config.toml
d_model = 384
activation = "gelu"
positions = "learned"
qk_norm = false
bias = "none"
init = "normal"
init_std_up = 0.0237
optimizer = "adamw"
lr_mult_qkv = 0.5
beta1 = 0.9
batch_tokens = 65536
dataset = "wikipedia_en"
Each number is 50 + 15 x the weight over its row's rms, rounded and kept within 0 to 99. Layers, rows and columns count from 0. The size before them is the row's rms in percent of the matrix's.

# layer 9 MLP up, 1536x384, rms 0.025, rows 271-325, columns 0-63
100:47 51 49 36 52 30 40 46 51 37 27 47 54 49 37 75 22 72 61 38 50 44 51 39 38 30 38 55 59 65 56 55 49 30 27 36 63 54 72 59 61 39 50 79 41 66 19 73 48 51 60 29 67 51 48 28 36 45 38 19 63 62 49 47
097:86 44 72 60 31 38 51 46 58 25 53 50 50 55 49 38 55 65 68 60 63 63 47 47 54 49 58 53 49 54 59 73 47 41 60 52 50 29 35 57 63 68 41 33 71 56 19 46 64 45 54 41 69 71 63 66 33 43 44 66 45 70 46 33
107:60 64 20 53 51 38 29 47 39 51 40 42 49 61 62 48 56 61 51 63 58 54 19 67 71 51 61 30 44 62 46 46 44 59 50 36 41 37 37 32 56 43 32 75 34 59 36 52 32 78 64 31 60 70 62 50 54 17 37 48 47 55 65 34
101:17 47 69 62 57 48 51 50 62 50 23 31 34 59 47 54 45 68 67 32 51 32 43 42 37 61 41 31 54 67 43 52 70 45 54 47 48 48 31 31 47 44 34 41 50 61 73 46 44 32 47 54 53 27 64 38 49 59 65 60 24 31 55 74
095:09 29 57 65 47 56 52 58 62 71 24 36 40 50 54 40 37 66 59 54 42 66 39 66 61 40 82 21 53 81 28 47 57 70 37 61 42 50 75 73 43 60 44 35 28 41 57 38 46 46 56 50 25 24 44 67 31 68 32 56 64 44 73 59
108:29 54 56 42 39 52 93 20 57 40 40 31 31 58 63 72 56 76 43 66 48 47 50 36 52 72 51 22 80 64 38 18 41 64 58 30 40 70 79 73 42 72 58 54 51 56 51 66 51 55 40 57 52 58 49 30 27 41 54 48 46 64 38 40
100:40 66 71 52 64 54 88 46 35 37 60 58 46 51 54 66 22 58 56 36 79 44 31 56 54 31 34 47 66 67 62 68 28 67 58 50 61 44 50 49 55 52 33 50 54 69 59 51 64 37 55 34 54 51 77 52 62 42 23 67 42 52 51 30
097:32 41 27 73 43 42 41 47 61 41 47 47 42 52 59 50 65 50 73 64 46 67 38 52 82 56 47 30 89 64 46 60 53 20 44 46 47 34 33 49 39 41 38 39 77 35 57 72 57 57 99 47 38 45 48 64 51 53 35 54 39 80 82 51
101:46 63 40 49 53 45 55 30 46 33 34 58 41 46 29 49 53 59 63 34 49 30 31 59 50 59 51 28 69 33 64 56 37 77 19 56 50 22 56 38 80 58 48 67 60 20 45 56 42 66 34 36 42 60 80 57 51 41 37 58 43 67 34 65
107:43 48 54 29 53 43 26 35 50 63 25 59 62 59 77 43 71 45 58 27 73 27 58 58 25 49 62 52 56 53 45 40 69 46 27 58 45 61 47 46 39 67 21 83 43 56 71 44 43 59 60 68 62 67 71 66 65 30 32 26 39 61 55 56
096:58 26 53 54 76 52 28 40 40 43 56 67 58 66 50 12 51 60 45 45 41 37 53 52 56 60 46 47 51 63 70 41 56 39 37 46 29 44 21 53 57 50 44 52 39 48 54 22 70 67 69 62 51 34 68 45 80 28 47 61 52 62 68 45
097:56 70 36 52 32 31 24 31 42 51 68 19 26 58 58 54 19 57 51 53 46 35 31 66 39 65 85 53 55 90 48 61 60 55 43 32 50 29 35 46 48 40 24 25 45 40 59 62 39 44 68 65 27 86 50 38 59 56 41 67 34 42 51 71
108:50 26 44 48 29 55 45 41 53 50 50 69 33 50 41 75 21 69 67 36 46 56 50 69 71 80 71 29 27 50 45 58 79 61 38 40 64 37 58 40 49 37 13 64 63 17 27 49 38 50 68 56 45 28 60 44 33 45 45 59 35 19 66 92
100:46 61 12 46 64 41 53 41 41 23 49 43 49 80 33 48 52 61 48 44 66 55 66 33 41 58 52 17 53 70 52 64 31 53 61 43 60 10 79 41 43 58 46 49 57 31 60 60 38 65 75 37 61 34 53 62 56 32 49 61 75 63 31 57
106:53 61 56 45 45 43 31 47 75 24 48 34 80 58 84 24 70 88 49 21 62 40 52 57 50 48 60 58 59 88 38 50 25 48 41 67 49 32 47 44 51 75 30 66 31 50 49 24 37 58 38 49 70 76 72 48 31 71 65 75 36 57 48 54
095:62 45 37 59 33 44 27 42 40 48 25 36 48 94 66 73 46 63 50 47 38 69 66 60 49 37 36 32 65 49 63 57 52 52 33 32 39 55 63 34 74 55 32 66 40 39 67 41 52 73 47 47 70 22 66 61 44 43 56 43 66 53 44 49
093:51 55 66 22 35 32 51 62 46 54 61 53 60 65 57 67 56 32 37 72 50 49 37 69 40 61 48 46 54 52 35 46 70 44 23 33 35 75 59 51 66 42 27 77 58 67 25 49 52 61 62 57 45 38 47 51 71 42 50 32 50 48 63 38
101:46 30 60 47 52 58 56 39 40 54 60 72 41 57 46 67 54 49 60 47 47 39 58 59 82 49 41 45 58 41 44 77 30 51 31 85 61 58 39 53 59 48 31 78 37 48 44 38 62 55 76 48 34 82 58 67 61 11 49 76 54 37 69 43
092:61 36 23 27 42 69 61 43 43 73 18 36 68 51 33 60 72 48 35 44 36 30 99 62 26 28 61 45 42 42 59 54 55 40 32 24 32 47 81 54 54 42 43 52 77 41 70 32 47 89 34 47 61 37 43 49 33 46 46 64 45 37 46 83
097:68 50 47 59 77 61 50 43 54 33 51 23 42 65 55 27 03 32 48 55 59 64 13 71 53 28 41 54 47 61 39 42 18 59 65 50 55 48 64 56 51 63 39 36 51 64 24 47 37 71 47 88 53 60 50 51 75 39 86 57 46 68 56 29
113:57 35 64 52 48 53 49 31 49 46 31 55 40 62 48 64 48 44 49 34 60 34 47 55 44 41 59 39 10 31 74 62 58 47 35 69 53 47 65 59 52 66 49 63 34 28 61 56 50 50 56 48 30 73 51 71 55 54 52 57 34 67 62 57
106:41 30 37 49 68 60 61 48 38 42 60 47 50 55 48 46 27 65 57 39 75 54 64 50 44 54 60 58 57 55 69 61 65 34 41 50 41 55 63 29 31 56 33 63 44 26 62 68 86 24 64 28 36 73 60 53 45 25 41 53 36 71 59 40
111:54 61 44 37 66 53 62 61 34 44 39 62 41 73 55 66 83 40 64 38 68 46 55 60 55 57 45 35 49 64 38 72 68 38 17 59 45 55 44 27 71 69 44 49 64 66 52 55 33 52 90 41 60 67 60 56 77 57 42 79 37 48 66 49
100:47 54 54 41 51 56 54 66 47 50 33 42 44 71 53 68 73 59 58 39 72 56 54 51 50 51 37 39 45 78 41 60 30 44 28 67 46 38 34 61 25 36 47 68 54 56 44 61 24 34 59 22 63 35 73 58 35 41 58 40 56 42 40 51
095:37 42 68 47 26 32 44 56 65 37 31 49 52 86 50 75 65 56 45 52 43 55 61 55 43 44 45 48 37 67 51 44 47 37 38 70 51 43 89 28 85 42 37 38 43 62 42 28 68 81 50 40 45 45 58 42 43 43 31 47 36 51 66 22
105:60 64 68 21 55 50 63 17 52 60 57 46 41 49 27 45 57 75 69 50 51 48 44 66 47 53 72 42 68 66 38 74 66 54 50 35 47 69 49 64 53 37 36 63 65 16 68 43 41 41 44 44 57 53 72 82 48 54 55 63 25 21 66 24
092:48 36 46 42 41 55 53 57 55 56 38 56 42 51 61 58 63 99 52 28 73 54 60 48 14 68 62 42 63 63 52 45 67 34 49 48 71 55 61 20 67 53 58 32 47 31 39 21 29 34 61 72 66 54 48 68 47 31 42 81 56 70 65 60
101:46 47 55 53 47 33 76 21 24 74 43 59 50 54 45 39 67 40 37 73 67 43 84 73 51 62 44 43 38 50 50 60 70 71 41 61 21 54 45 71 40 42 52 58 81 27 28 78 52 38 57 61 54 48 61 62 55 55 47 54 44 37 51 20
075:46 63 37 60 82 47 38 45 24 34 60 30 26 53 79 42 23 45 54 71 61 37 43 44 38 53 70 31 58 55 45 73 56 43 34 52 58 32 71 53 64 86 44 56 61 44 39 49 41 53 60 68 68 73 61 25 40 58 59 76 39 39 47 37
086:49 29 54 46 34 58 41 39 82 16 31 52 48 47 74 43 48 36 46 16 39 67 18 52 75 77 54 58 42 59 22 43 53 46 84 44 48 42 68 21 18 66 65 59 35 49 54 66 63 50 44 51 87 15 31 59 36 48 50 48 78 42 45 30
097:41 77 41 74 51 52 42 42 37 51 72 00 62 56 77 50 53 31 64 38 50 59 55 68 45 48 61 22 53 46 34 79 63 42 45 44 37 49 24 25 61 32 43 56 60 58 34 32 51 32 68 42 69 57 56 81 42 63 52 82 38 47 55 74
098:41 70 92 47 42 53 59 51 26 54 60 55 57 57 43 52 22 87 68 54 71 33 62 37 61 37 60 44 40 78 34 40 37 32 48 77 45 26 60 43 28 46 49 43 85 63 68 46 78 09 53 20 67 50 83 63 61 38 39 46 57 54 51 52
104:60 50 52 16 31 71 41 67 64 49 39 56 56 56 56 59 18 74 50 47 55 60 35 38 44 51 53 52 45 47 48 57 49 46 67 20 26 57 43 61 58 53 45 61 55 59 73 44 55 54 63 69 36 39 45 71 62 24 20 82 33 33 65 68
104:48 34 68 30 36 44 28 47 31 55 46 36 51 48 61 57 61 47 51 57 53 34 63 97 48 60 54 40 39 22 63 66 65 70 44 42 58 35 32 33 49 63 33 44 37 54 57 53 50 47 47 56 61 23 64 50 69 34 23 52 44 62 60 45
101:48 67 70 50 52 48 65 44 41 39 67 34 10 63 49 52 36 50 55 32 47 39 37 54 58 60 30 28 44 40 40 56 34 60 51 26 67 31 39 29 29 55 42 49 44 59 20 75 41 62 45 55 37 28 47 46 70 43 34 59 40 52 71 44
101:14 56 76 60 72 35 26 45 57 62 35 65 64 75 59 56 59 47 50 73 47 35 40 57 31 49 50 38 65 37 51 37 46 62 52 66 22 50 65 53 51 55 44 51 17 37 58 69 38 89 42 36 96 41 56 42 50 45 48 41 50 57 50 71
099:60 54 53 37 65 61 31 38 83 54 56 29 58 53 84 41 46 62 36 39 71 45 71 40 32 70 48 41 46 69 71 45 56 68 53 54 41 60 30 42 83 81 50 51 21 44 69 48 86 42 50 66 87 39 37 78 59 52 55 61 63 15 45 58
097:41 38 29 27 58 62 62 25 54 36 54 47 53 68 61 23 61 44 69 42 57 47 76 70 62 59 53 29 54 45 79 46 73 59 34 60 35 27 46 76 37 55 22 65 69 53 15 73 49 73 44 55 55 38 52 35 35 29 28 49 52 48 51 23
096:70 66 23 48 42 54 56 30 39 53 43 33 52 54 78 38 34 47 60 46 64 51 48 44 69 36 33 43 42 68 44 37 51 40 72 59 63 41 54 21 46 81 62 26 77 56 11 54 29 67 36 44 09 27 50 34 35 42 44 59 46 56 44 32
091:40 74 36 81 78 59 51 47 52 63 50 35 45 76 82 61 44 37 64 44 40 49 26 68 54 24 45 37 60 35 52 68 35 46 48 37 57 42 23 25 92 55 52 50 48 68 48 61 44 59 54 71 63 42 47 52 48 47 53 58 73 43 51 64
104:64 59 54 58 59 55 59 42 62 41 65 47 19 55 62 33 38 61 56 38 58 54 40 45 33 79 74 26 66 61 32 55 51 54 39 25 84 43 29 46 35 36 39 55 63 35 43 44 44 49 52 27 62 53 70 22 56 34 58 82 32 47 53 66
111:47 48 77 65 41 10 41 47 48 74 44 54 52 57 42 41 46 64 51 39 41 37 30 54 31 45 53 45 73 78 54 47 62 70 54 38 25 47 58 57 36 73 41 59 38 30 65 61 36 82 50 55 67 32 45 76 37 46 35 62 37 54 50 48
097:44 35 44 50 42 66 24 56 54 53 42 51 48 64 53 34 70 42 53 27 67 54 45 52 46 48 66 24 63 57 45 43 30 46 50 58 39 39 40 59 66 62 42 60 50 52 50 54 65 48 35 49 53 56 46 56 62 35 62 46 35 51 55 63
101:41 15 21 18 54 63 57 33 47 45 48 48 56 52 67 63 34 79 73 45 48 59 63 46 29 52 46 53 48 59 53 45 44 72 71 27 60 63 70 72 38 89 47 59 44 31 17 59 38 62 52 62 28 41 65 43 49 51 66 63 39 17 47 82
100:39 36 63 21 51 48 64 48 70 28 57 63 25 41 49 53 56 61 78 20 61 49 55 61 48 78 72 50 38 46 31 53 58 47 34 36 18 44 49 60 48 58 41 39 69 46 45 36 42 74 41 76 33 48 48 18 51 43 33 59 41 39 63 78
091:30 34 57 29 19 50 47 58 84 30 21 72 35 50 68 28 49 57 27 59 70 61 63 63 55 27 46 44 37 87 71 56 33 33 62 66 41 41 53 74 40 53 56 38 62 29 69 40 54 67 63 74 51 33 45 60 91 68 57 34 62 27 72 54
100:57 62 47 58 63 20 36 37 27 32 52 27 43 59 60 57 36 64 69 71 60 73 41 60 70 17 28 23 72 43 26 69 32 81 37 40 49 23 69 54 58 74 34 55 20 57 21 63 51 82 43 58 52 54 63 34 45 24 18 44 62 54 48 25
096:45 56 52 26 63 50 60 38 75 42 31 60 33 42 54 58 36 45 57 47 34 57 41 85 48 39 52 44 65 39 92 70 72 54 28 15 56 28 55 41 71 57 27 57 49 52 26 43 40 66 39 49 31 58 32 49 41 38 40 62 53 39 54 39
106:28 39 68 25 54 54 39 24 48 64 52 62 26 74 25 58 41 27 72 63 62 50 49 72 36 47 96 08 39 38 52 51 59 61 51 59 45 70 84 88 24 86 45 43 79 30 36 55 57 45 70 44 29 34 58 60 75 68 57 49 51 49 61 61
109:56 69 24 54 54 36 64 16 23 35 45 38 39 59 43 67 38 78 59 82 72 57 59 34 51 52 53 65 53 54 60 70 44 50 64 19 52 56 60 20 68 60 54 48 41 33 50 69 81 47 69 42 29 55 62 48 39 70 51 68 41 56 47 61
101:43 63 37 50 47 24 37 40 39 20 64 48 48 70 66 70 51 35 56 44 58 33 52 61 77 48 36 54 50 62 41 51 70 62 47 65 73 43 41 30 43 45 56 20 24 39 48 60 71 51 40 72 25 53 94 58 72 29 60 47 42 50 52 52
095:35 54 67 44 51 41 25 41 57 56 54 55 19 59 60 69 41 52 50 48 53 43 62 62 69 40 57 41 49 52 48 99 72 80 56 32 44 52 48 81 74 44 50 41 43 72 46 39 74 61 38 39 30 55 33 58 62 61 41 53 32 33 45 58
094:71 81 71 31 47 13 40 45 65 42 72 45 51 60 63 47 54 53 29 40 58 58 10 53 44 72 24 41 57 41 40 57 62 46 39 43 42 54 50 41 83 65 49 57 23 40 48 47 67 64 54 96 60 45 65 45 78 40 17 40 76 48 58 58
104:27 35 61 56 56 61 53 51 54 28 40 35 32 52 39 58 37 55 83 27 43 56 71 86 61 27 43 45 59 56 30 41 30 77 52 35 68 51 37 67 32 77 28 59 51 30 19 48 46 69 75 72 61 28 63 37 31 71 49 66 50 53 68 34
098:48 37 62 60 65 47 46 43 19 61 28 59 67 70 69 25 62 41 85 27 54 46 61 50 28 39 52 54 80 56 50 60 68 51 38 54 62 24 56 56 25 40 58 33 39 45 54 39 44 74 72 87 64 47 33 86 30 43 12 51 76 58 59 53
# layer 9 MLP down (transposed), 1536x384, rms 0.0251, rows 271-324, columns 0-63
096:45 58 34 71 81 41 64 44 17 29 49 31 40 54 77 39 12 44 62 65 59 66 53 69 39 01 68 36 69 55 38 51 54 45 62 44 68 69 36 51 49 52 23 69 61 15 31 62 35 44 43 32 54 18 59 42 12 59 48 39 57 56 17 57
096:58 64 52 36 35 43 71 00 41 12 67 52 44 47 58 29 64 67 91 69 47 56 47 56 35 37 09 67 63 10 57 60 75 40 57 53 82 46 42 42 41 53 54 41 94 56 80 49 60 44 63 36 50 32 59 35 61 28 62 55 31 53 36 26
110:62 42 62 60 53 46 65 39 45 33 48 51 18 41 46 75 53 44 57 36 36 72 61 59 30 64 45 35 56 41 60 52 60 72 73 47 56 47 10 52 40 42 83 23 50 35 54 52 52 50 79 00 43 57 66 44 77 62 50 67 53 68 90 49
101:25 52 71 48 61 39 30 42 60 11 69 41 28 51 66 51 50 33 51 32 40 36 58 63 38 39 69 48 09 53 76 41 45 57 73 60 45 57 76 66 40 25 56 81 93 41 73 53 53 44 32 31 36 55 49 54 29 45 44 75 57 60 37 39
082:86 57 51 54 52 68 45 69 36 39 49 42 42 27 71 49 58 36 29 47 32 41 65 62 18 40 38 63 61 14 52 30 70 42 56 43 71 49 73 60 19 81 50 44 58 38 47 41 47 53 26 53 69 51 93 64 85 45 76 19 43 57 55 61
109:38 63 35 68 51 62 58 51 70 51 50 75 59 71 40 53 36 55 42 61 52 26 59 59 17 56 72 56 45 60 67 46 43 45 24 68 56 57 70 36 41 59 39 80 74 65 71 53 29 60 42 44 36 68 58 55 69 47 48 26 50 85 67 48
099:73 50 55 55 29 39 24 27 44 44 61 59 46 63 57 53 47 16 56 44 57 61 45 47 81 54 30 57 46 33 53 45 88 63 62 55 49 54 30 46 55 33 58 38 55 54 59 30 56 61 39 60 61 19 57 54 54 65 57 51 62 29 57 68
096:43 37 58 47 47 49 54 35 51 66 65 23 47 53 89 47 20 29 53 43 23 36 27 74 45 47 25 43 70 54 39 52 29 59 67 57 18 64 52 07 43 58 47 69 64 50 34 15 59 40 38 57 62 43 61 29 79 51 43 28 29 56 27 48
108:42 44 74 41 54 42 39 24 41 69 46 42 36 80 42 58 53 57 53 63 48 52 54 42 45 39 42 15 37 66 56 43 61 51 37 31 68 53 48 65 66 34 49 66 38 69 50 53 41 29 52 61 66 37 54 47 61 52 54 65 57 51 67 55
113:38 25 33 83 54 67 79 51 62 47 36 18 47 56 36 46 33 58 66 76 50 72 54 45 83 61 56 35 51 34 49 42 68 57 99 57 31 62 55 41 65 40 82 26 38 34 51 37 70 43 42 63 33 48 54 35 22 67 58 58 40 29 58 62
105:44 42 65 57 42 60 86 55 53 99 57 48 17 31 52 74 52 49 56 66 72 65 41 76 32 37 61 60 66 50 16 29 70 47 46 47 99 43 58 51 80 52 54 58 73 32 38 51 23 67 50 58 44 56 53 66 58 73 56 37 35 21 51 64
099:27 52 47 31 79 51 40 61 40 56 40 73 78 38 34 34 47 56 79 42 72 53 59 21 85 58 27 33 41 51 71 33 44 60 53 40 57 54 47 23 23 42 45 65 74 49 66 34 65 69 55 47 63 59 41 43 58 51 55 69 57 66 64 45
095:64 50 58 60 22 45 31 24 55 69 16 47 28 00 53 50 36 15 46 48 39 41 56 47 44 28 44 62 52 22 60 60 59 66 53 42 48 30 53 12 55 55 24 70 59 51 34 64 55 68 66 31 32 41 59 55 52 63 40 51 52 66 18 72
090:62 54 64 39 40 65 67 00 50 66 54 52 62 66 72 33 47 56 42 47 50 55 54 56 45 48 43 62 50 35 54 37 43 56 51 57 91 68 48 27 30 52 44 39 57 64 65 69 11 38 74 40 38 50 66 39 53 59 71 39 73 43 25 41
106:58 67 40 76 56 57 09 52 65 61 51 33 56 33 25 40 23 45 71 46 43 48 36 60 55 43 41 38 25 51 63 69 51 54 27 64 57 33 64 67 57 57 83 62 33 42 46 30 53 20 37 22 40 69 83 53 39 71 56 42 66 50 53 55
093:49 31 61 39 68 37 61 00 35 65 74 53 71 82 59 60 80 60 40 66 58 51 47 61 57 28 05 62 57 48 51 56 53 43 36 57 41 45 35 32 59 63 59 36 75 46 63 45 51 40 49 41 39 60 39 59 91 47 52 38 51 53 27 48
099:51 72 40 39 57 62 45 61 63 60 57 60 32 61 50 47 47 59 46 66 45 61 72 57 48 36 49 40 21 43 58 33 42 27 42 44 31 50 46 52 44 73 53 30 44 74 48 53 71 64 57 28 63 46 69 48 51 40 63 66 50 54 95 55
105:62 48 50 46 64 69 58 49 31 68 62 54 60 30 67 52 42 61 45 33 67 52 28 42 49 56 33 73 62 16 65 50 39 19 50 55 56 65 49 27 30 69 49 64 47 57 64 77 47 44 61 46 55 25 72 52 50 77 45 34 44 50 52 52
091:31 54 38 32 65 53 63 76 42 39 62 43 40 34 75 51 27 44 69 60 63 43 12 34 83 26 52 65 50 34 48 70 37 76 35 95 33 49 53 42 65 57 48 58 64 76 44 43 32 51 63 47 28 52 50 42 62 56 66 51 58 60 33 29
095:59 55 47 32 50 18 38 00 55 31 26 45 64 45 43 49 56 45 53 62 41 31 63 55 60 58 59 70 57 43 61 47 60 47 31 48 41 55 48 38 36 39 27 51 24 54 38 63 46 46 79 21 36 36 46 86 50 55 58 54 47 67 80 52
133:37 58 40 38 32 61 36 16 55 64 73 30 52 40 76 43 47 71 52 66 47 65 35 87 77 52 41 43 66 50 20 42 47 41 64 22 42 42 59 32 49 37 24 53 71 73 46 36 82 68 65 40 57 35 54 22 62 31 38 57 45 33 57 46
106:54 36 58 53 42 51 27 73 64 62 75 29 53 50 58 50 39 56 37 19 27 63 38 34 81 42 53 33 77 46 33 59 44 68 54 43 60 51 34 31 47 52 42 70 46 73 28 60 58 57 57 58 46 49 35 22 49 61 10 29 53 57 72 69
104:45 60 38 46 36 41 66 99 54 51 54 53 25 55 44 52 50 32 44 54 38 50 19 58 77 64 36 53 65 68 44 58 55 41 55 79 49 47 33 38 59 36 61 43 65 36 54 51 49 56 74 59 26 53 51 37 68 63 59 62 63 56 00 58
096:56 51 63 56 51 63 42 99 50 47 40 52 62 49 63 59 56 42 42 54 55 56 52 58 53 66 48 29 49 73 66 45 40 52 59 50 53 51 47 46 59 59 36 44 58 49 48 42 40 36 66 34 60 41 53 59 35 57 45 64 48 51 00 37
092:43 19 55 48 37 31 60 82 47 80 44 52 43 56 54 65 50 32 53 35 16 61 57 43 56 56 56 77 51 39 43 66 48 35 43 35 73 72 42 48 28 53 53 62 49 29 58 72 32 49 63 54 46 36 40 24 60 42 29 67 48 52 98 60
115:46 73 36 58 64 56 75 44 63 49 47 39 30 72 64 45 55 50 68 57 29 57 49 56 48 45 47 15 46 77 25 55 38 74 31 42 57 58 34 58 47 36 28 88 39 58 48 21 35 59 51 43 89 89 32 31 57 60 88 53 39 45 89 26
088:38 27 64 54 47 67 14 65 53 67 45 43 47 53 33 64 56 53 55 40 31 45 46 39 51 39 45 51 28 48 58 49 47 44 51 78 49 76 43 44 57 11 54 48 47 51 50 70 32 88 60 49 52 38 49 55 39 79 59 52 52 42 59 68
097:44 71 69 68 58 27 48 65 51 39 78 49 26 59 52 62 75 66 66 44 35 70 20 56 64 45 41 47 44 40 43 53 61 47 64 62 51 75 35 35 49 72 63 53 55 65 54 45 59 49 46 44 22 27 65 49 38 49 39 46 55 53 71 41
086:50 46 51 25 73 45 49 02 63 40 56 50 53 97 49 54 38 50 46 42 61 45 52 52 58 43 64 41 62 79 42 65 44 46 40 44 40 40 62 56 74 64 36 64 51 40 35 45 75 61 72 55 51 56 56 51 72 52 49 62 38 66 99 51
084:48 57 42 44 69 41 38 55 54 61 69 65 51 31 47 51 46 39 30 54 84 37 99 56 34 52 42 36 42 38 76 64 38 54 32 73 61 55 66 48 60 51 16 57 63 47 27 34 30 35 37 49 43 71 62 54 67 80 44 41 47 59 32 68
087:46 55 66 25 87 29 51 35 37 68 48 27 56 65 57 47 49 46 66 40 41 46 89 42 49 57 34 49 55 25 65 15 61 30 57 55 49 66 67 49 25 60 63 54 56 27 58 77 72 53 49 26 14 20 43 49 32 44 55 40 60 55 49 58
095:47 63 49 41 50 37 50 43 76 42 49 53 36 68 35 52 60 12 48 43 52 46 33 73 55 58 49 55 48 42 66 61 49 33 36 63 49 67 49 47 47 57 57 39 40 24 58 68 37 61 61 46 25 48 41 39 60 51 70 40 82 57 65 58
111:59 39 48 69 71 57 62 52 54 46 74 57 63 51 39 45 12 61 44 48 33 55 70 23 16 31 71 68 35 75 56 42 36 64 54 37 73 56 47 51 45 52 67 57 27 61 47 45 35 71 56 56 51 60 33 67 74 46 55 59 53 69 92 60
105:52 45 66 69 51 66 33 55 67 53 43 71 49 28 44 82 35 59 38 71 29 57 74 41 35 56 60 78 63 80 39 53 35 47 41 40 39 67 48 66 29 44 61 49 32 33 45 53 25 49 58 68 56 41 61 69 52 73 25 50 58 33 70 54
104:56 30 58 57 45 55 40 31 36 67 26 60 46 29 71 45 44 49 45 42 71 51 35 44 61 47 40 83 80 61 71 54 26 42 56 61 60 04 48 36 54 36 53 60 73 49 69 64 71 45 52 42 35 34 46 54 68 50 52 39 53 57 71 61
095:36 28 67 52 43 52 55 40 46 53 80 38 50 64 62 62 46 46 17 44 65 43 69 37 47 52 45 33 44 63 79 30 52 58 72 54 47 46 41 29 36 97 59 59 23 56 58 51 57 46 55 45 45 37 60 44 40 23 42 54 45 53 54 48
090:53 55 52 49 73 55 87 14 41 54 69 42 46 51 40 16 37 70 60 61 59 52 42 51 57 58 23 32 22 50 68 54 61 41 59 55 69 61 32 67 63 38 62 64 79 52 40 22 57 79 23 51 71 42 63 46 19 54 68 48 44 60 19 76
089:61 36 38 65 57 38 40 50 48 30 58 54 65 99 78 67 77 68 35 56 29 30 71 58 42 40 48 59 38 57 64 55 47 31 57 59 45 53 31 40 59 59 70 46 62 53 55 62 30 53 06 50 17 32 30 65 42 52 45 53 51 40 18 42
084:48 41 36 49 50 63 41 22 59 90 54 43 44 45 49 55 70 62 43 56 55 53 52 58 37 58 37 44 61 51 22 56 44 44 53 30 65 74 16 58 33 50 47 72 62 37 48 66 07 22 00 53 54 46 16 23 54 44 57 37 61 34 00 39
097:25 73 59 50 59 60 50 05 75 63 74 50 66 62 75 33 75 32 52 37 68 55 78 46 49 39 57 32 49 65 14 34 32 45 72 50 64 53 26 65 42 65 23 32 81 37 42 56 37 36 51 44 53 72 41 38 62 62 35 40 57 43 62 34
105:32 79 23 64 42 57 37 48 60 63 76 45 19 60 85 45 46 45 46 41 41 36 67 53 33 06 50 31 71 50 49 29 60 20 56 53 49 79 62 29 57 63 28 62 56 34 38 48 48 77 45 55 42 59 40 57 61 41 62 63 65 51 64 80
105:59 37 52 39 32 60 33 50 58 47 49 37 53 56 54 32 50 27 44 44 52 68 44 53 52 52 61 69 52 56 68 58 46 40 44 82 61 36 55 59 29 46 49 49 49 33 56 53 48 33 26 71 38 22 31 61 65 73 59 37 31 60 08 35
093:55 63 51 31 57 81 55 28 33 38 51 69 53 53 70 63 43 49 42 42 57 39 49 50 30 61 90 68 39 37 38 39 23 67 51 28 43 34 49 58 63 42 52 55 31 59 21 57 40 49 42 45 40 69 71 56 63 66 43 28 61 40 48 37
110:74 50 56 37 67 48 24 18 39 36 53 60 42 29 57 54 58 56 47 49 37 70 49 44 76 65 40 55 45 41 43 36 48 57 52 47 64 26 60 00 48 58 51 47 48 47 50 41 57 58 79 48 42 75 82 35 86 59 17 65 52 46 73 45
094:54 35 67 45 35 30 17 32 65 50 22 69 48 47 66 36 40 39 61 48 51 73 77 50 44 50 81 74 26 44 63 53 62 42 41 36 39 64 51 14 43 61 56 46 60 73 60 59 39 33 39 60 18 18 56 41 32 50 37 34 57 41 84 31
091:45 79 21 42 59 59 57 77 41 27 36 42 43 32 41 42 36 59 53 39 41 64 29 59 23 55 64 44 55 60 27 41 30 27 65 42 52 69 55 49 33 30 44 63 63 69 68 51 43 52 61 59 43 43 75 77 71 25 67 57 34 59 88 40
107:66 27 46 26 59 45 35 25 43 79 34 48 80 55 43 56 40 68 44 54 44 19 77 67 40 56 46 61 44 28 61 71 48 67 42 52 38 69 47 40 52 41 68 62 71 58 63 47 37 55 61 22 69 47 90 48 58 64 57 70 44 74 83 76
095:43 69 57 47 55 49 53 00 23 61 44 81 66 66 34 30 45 54 38 75 54 67 38 69 41 47 51 18 71 23 48 41 35 41 50 63 60 57 67 69 65 48 46 50 36 29 47 38 70 34 67 51 47 41 48 54 26 45 59 41 67 27 77 73
103:62 50 28 60 47 43 43 50 51 68 58 15 77 56 62 49 49 46 71 70 16 31 79 31 45 44 40 65 43 41 64 53 62 23 44 46 54 57 73 54 52 56 50 67 60 63 59 62 35 42 51 52 61 45 50 57 17 54 51 39 43 63 91 39
106:68 23 33 33 57 75 32 17 51 80 27 57 65 61 63 27 50 48 37 51 37 63 60 48 52 54 48 30 35 52 65 70 35 89 27 49 56 51 55 35 27 44 29 63 40 50 49 67 54 38 57 37 29 33 40 58 60 67 56 18 60 64 55 64
100:56 47 65 56 63 57 21 15 47 61 55 66 62 70 53 41 60 54 60 60 50 49 62 34 74 23 72 39 43 70 42 60 58 39 59 60 49 52 54 42 23 46 94 66 47 63 48 45 57 60 32 36 33 13 68 68 54 37 58 27 52 59 36 63
089:44 45 29 43 65 24 68 12 51 34 57 55 41 62 44 39 68 61 36 46 38 29 48 45 35 49 28 50 72 32 26 15 65 57 45 46 33 55 37 22 37 52 47 30 61 50 54 41 60 54 34 54 36 45 70 45 66 40 48 56 49 35 53 52
094:32 41 59 47 59 99 64 46 43 46 21 62 45 75 41 35 67 66 72 58 75 65 69 66 45 26 33 47 75 49 51 44 46 85 32 85 55 57 54 47 57 45 39 58 79 28 42 46 43 49 60 42 52 83 56 65 32 45 63 65 53 46 62 17
102:51 64 64 61 49 28 36 26 32 51 61 45 46 50 81 59 55 72 07 39 41 38 30 71 83 52 38 65 50 44 77 64 34 65 64 42 47 61 51 39 61 46 46 59 66 24 40 57 35 55 41 40 71 46 52 59 53 41 82 56 51 51 55 63